{"n_layer": 13, "n_kv_head": 1, "vocab_size": 6390, "norm_place": "pre", "norm_eps": 1e-05, "positions": "rope", "rope_fraction": 1.0, "attn_scale": 0.177, "bias": "none", "tie_embeddings": false, "init_std_qkv": 0.0651, "init_std_up": 0.0651, "decay_shape": "pow", "batch_tokens": 8192, "doc_mask": false}
Each number is 500 + 40 x the weight over its row's rms, rounded and kept within 0 to 999. Layers, rows and columns count from 0. Numbers have three digits each. The size before them is the row's rms in percent of the matrix's.

# up: layer 10 MLP up, 256x64, rms 0.25, rows 139-152, columns 0-63
# down: layer 10 MLP down (transposed), 256x64, rms 0.18, rows 139-151, columns 0-63
# gate: layer 10 MLP gate, 256x64, rms 0.249, rows 140-152, columns 0-63
up139 105:466528460440513508497526463549507498461575434487408545497483485442519461533456487461509477488530435546490507554474397423500530472569478460581518481561460484502528463536516471465526462520488505
down139 100:442507488539430471505576595532512510486496465414471505491571555504475469518544457439543443465519495542495481452484494521552498526502443512491580539533522449504422492535530478506519457467433523
gate140 085:488459422496539548536451495417449470466477466471476485484563435511568494475558468430588477426527482455528499500389482505502497513471519533501515520469500462531477500467471498563515462486549537
up140 091:522489501577510447522519548487507519488549502462450494545521502521457510512542514480543464488480503433526545553489461540547470464591491476586503556517541426540451471475468448563552582494436490
down140 085:491521535590406459536517493452533522527594525498468511574495504483405462525519483494555474537496477532524486483537579511518477494527499456446487491457526484486530473531408526547521584496503532
gate141 114:465461495453499533504498560499533579501503380565555506456574515460508478468497541595470491504453498530505503551525476523534532496472466534453475406511472563489492484520493505476572476459546476
up141 115:499531487483497494568559403525451422483518524501555505514520442527434505564536518494500573489523459534466499526483450545497450507559502490531530560445463466564555586503493500514491574463480528
down141 109:492499495486527477506406396449463442545436529486524542535467442512484501472590491421498542480474472510495450545487492520533515495536544540468499517426515583545497545494520455431495509454528508
gate142 117:569449574509488568497449510524586574483425510479491492482540493473488488495475547512538484496426555510427526477451465537460444493460450475553434465527423484547472494563492510526520466503502497
up142 102:492544505536446480543493467509473448435538474502528520488532488557405519551570508506523520464413527588450521521541503519506523535526506527526470522448532548436504529559494431410491532466498542
down142 090:453457489502524515467483483493488547440528517484473498465497504534438423462500536522517480585495497473529551348518510504522486461531509476536461490449449527469478534428585500479466417491499483
gate143 105:486531427473530494499504444507514563474533508571538436451491553521577480456589483498435513422520545522484540456490483557489462501505489535456413476433521543537466476446531503496539500551527492
up143 110:486535464511505450420515471548484530484451493562528441511494479487489571461458487573479489469493589538452543454553453476560501540509527555515506475438507519442456441470540452450554522518547537
down143 109:492554489492514528527512573457491523460519401450491501497429417529491481508426426521548454492506516516508522487503504486471536489516508484558459523646447524513498479501498504479521463543571543
gate144 096:435483532558396488515514470436549529556514558483464457515530441548459472511585459510452455511492443488496577510478534556567508539481472497540425553513539449520491494533501495504520490455497481
up144 095:577512498478547449499479531526549527499521494496510543509476470467519490470583499552452536418450492481509493542533411472488459541518472407485537492505491534550437497440543535503458456451468591
down144 100:523516479448584460482537436487484452477418484487528552509478490415485444502493517435507488460443530507447425470536473463470512500467508507556476412558451525437546439445498522463507527499500508
gate145 095:515463464470577498555497484533533514478438440471493480515540532508468528447499537451454425585476413497546476563536522480552526521582491465503506545501440483472502511473494430490559537549553506
up145 096:504471568530500551504497573509539530503551525485486458462500525476454501533412473471520512502499505531490446522506477467517495449528504520462539506447540631523578473522483544599539458482488578
down145 098:417453542502523490551524544534529507511501468530503448535487514521502466494558489477490403594480520418447519527555436517540486536464489463532472485508426394488485494509416496492500486507543509
gate146 094:521570428544609521506455522530553478505490515528469514392552448489478561510486461539498467446487472475472525480417546465509491422570492511504486478503547464496497483461491525511558482473550534
up146 104:598440524512509482498537461564436561422467551519551428442478478431493549461474462471470505509480445481502500485526507538493452528526487515449482576461471562493499556519540542509499560451505492
down146 095:475464529524462457553543526515423489453480508460513487507394465497516423463447479552535475523484460547490500555488546506478467482519557444478530472548507520390515509555509538499452496512437568
gate147 109:451493547512446442433455518513452568558560481487510519535506519555498453497485482435489453496501490466543478492484464503560444429496515597520448516464495559562504460505521496433493447526565455
up147 096:462546536454411448510486454486477520462562489537467472526578547442513469558449492479461501470530524441588544457447549536519492482444549470542492484525535510458541429475476471482546489517545476
down147 101:454480492467474469375520544470523586435462516426511583543525513476459530522505521522529520456475522425501483529454514451536553509515570564494445535483488476549500506477469481466515442518516525
gate148 104:455472530538533430544445561479534525520495427499531523501525495491506511494458475430499484530482486521401550557499446524549483524529434480506450483501466516472541520466539424543528480373496503
up148 107:552483484499469410534547507514483485499481495514489520541443453538451520479438507526515466465512541575440440481567487573493393519495548563551502548544504479497428533507503540450501455470459524
down148 109:494501534503465485482497426503515522500567579550501526464486582442447473449478556488474480478478501443563480520507509448452514540465507468431502421388463457464496540523488521524578475507520498
gate149 112:488466536469474501474502507497553485422530507502458533520468578491523442482460484449447382488513462526484462387482461420510459490534477437507499517552473498499447517601518522501519511522496506
up149 105:553451459483520495528508527511496577463542472490500558558503480428501489565421545412539467489467475516515510462547477511442535528456581498504544443444495531456433483461539453527449460492493468
down149 100:440605529520469498526436490485605494493465502544480533518493479543486555518479475548499497518495497550449445549489517480549511514501508521483386449521533493561502465544460453406547503502513473
gate150 108:527503524480553486487484517478534445465523536459546522486511578550478489550538478470540506440464443500436458396459513471516453512391471492510420504434478499555476464530509521565465532524489478
up150 093:480486543484483495519470541530517453490542419457507568439516498539538511531487443558536532533482410503469523449519403488530527550504510424508502504507423541556462557505419479452494479506467475
down150 114:569490475559499451471528546514528422555482469541510537467533535488474494508524530440484493524505475470483560488461454551383492541494572497491605505578516506499438564528535467510468515488508508
gate151 060:503465480503515564426538504539469498501536554513480501509520474464474541472427473465443427578558500490414469543454518454551523511518452505493487504463494493588530487432476485596499554462482474
up151 062:513549459539462451431523456470533477462558424526501510507621531477442474416526496506500518468497528492519535466497547497460535476533518452453476492418476417442506553509536452500495467503467494
down151 065:488525521524534516467483532506499509519533473540509473433394486416508521422467498517535505525533479538468486444501504456583473410539475463507468490584385538486527481501525534520506495462539536
gate152 087:442495518542559513517589465431505545586466489464536504503517489470516525496522454467437466469533482558478546469529479498354494502485489547468512498473438502532541467564499508526528509504542446
up152 118:481465436523492514532487441436505486484448508513575538471588563448471464494520459489477456455495473536452540494484478490415419428469459511446505493450474518497465453502453418541546494511489471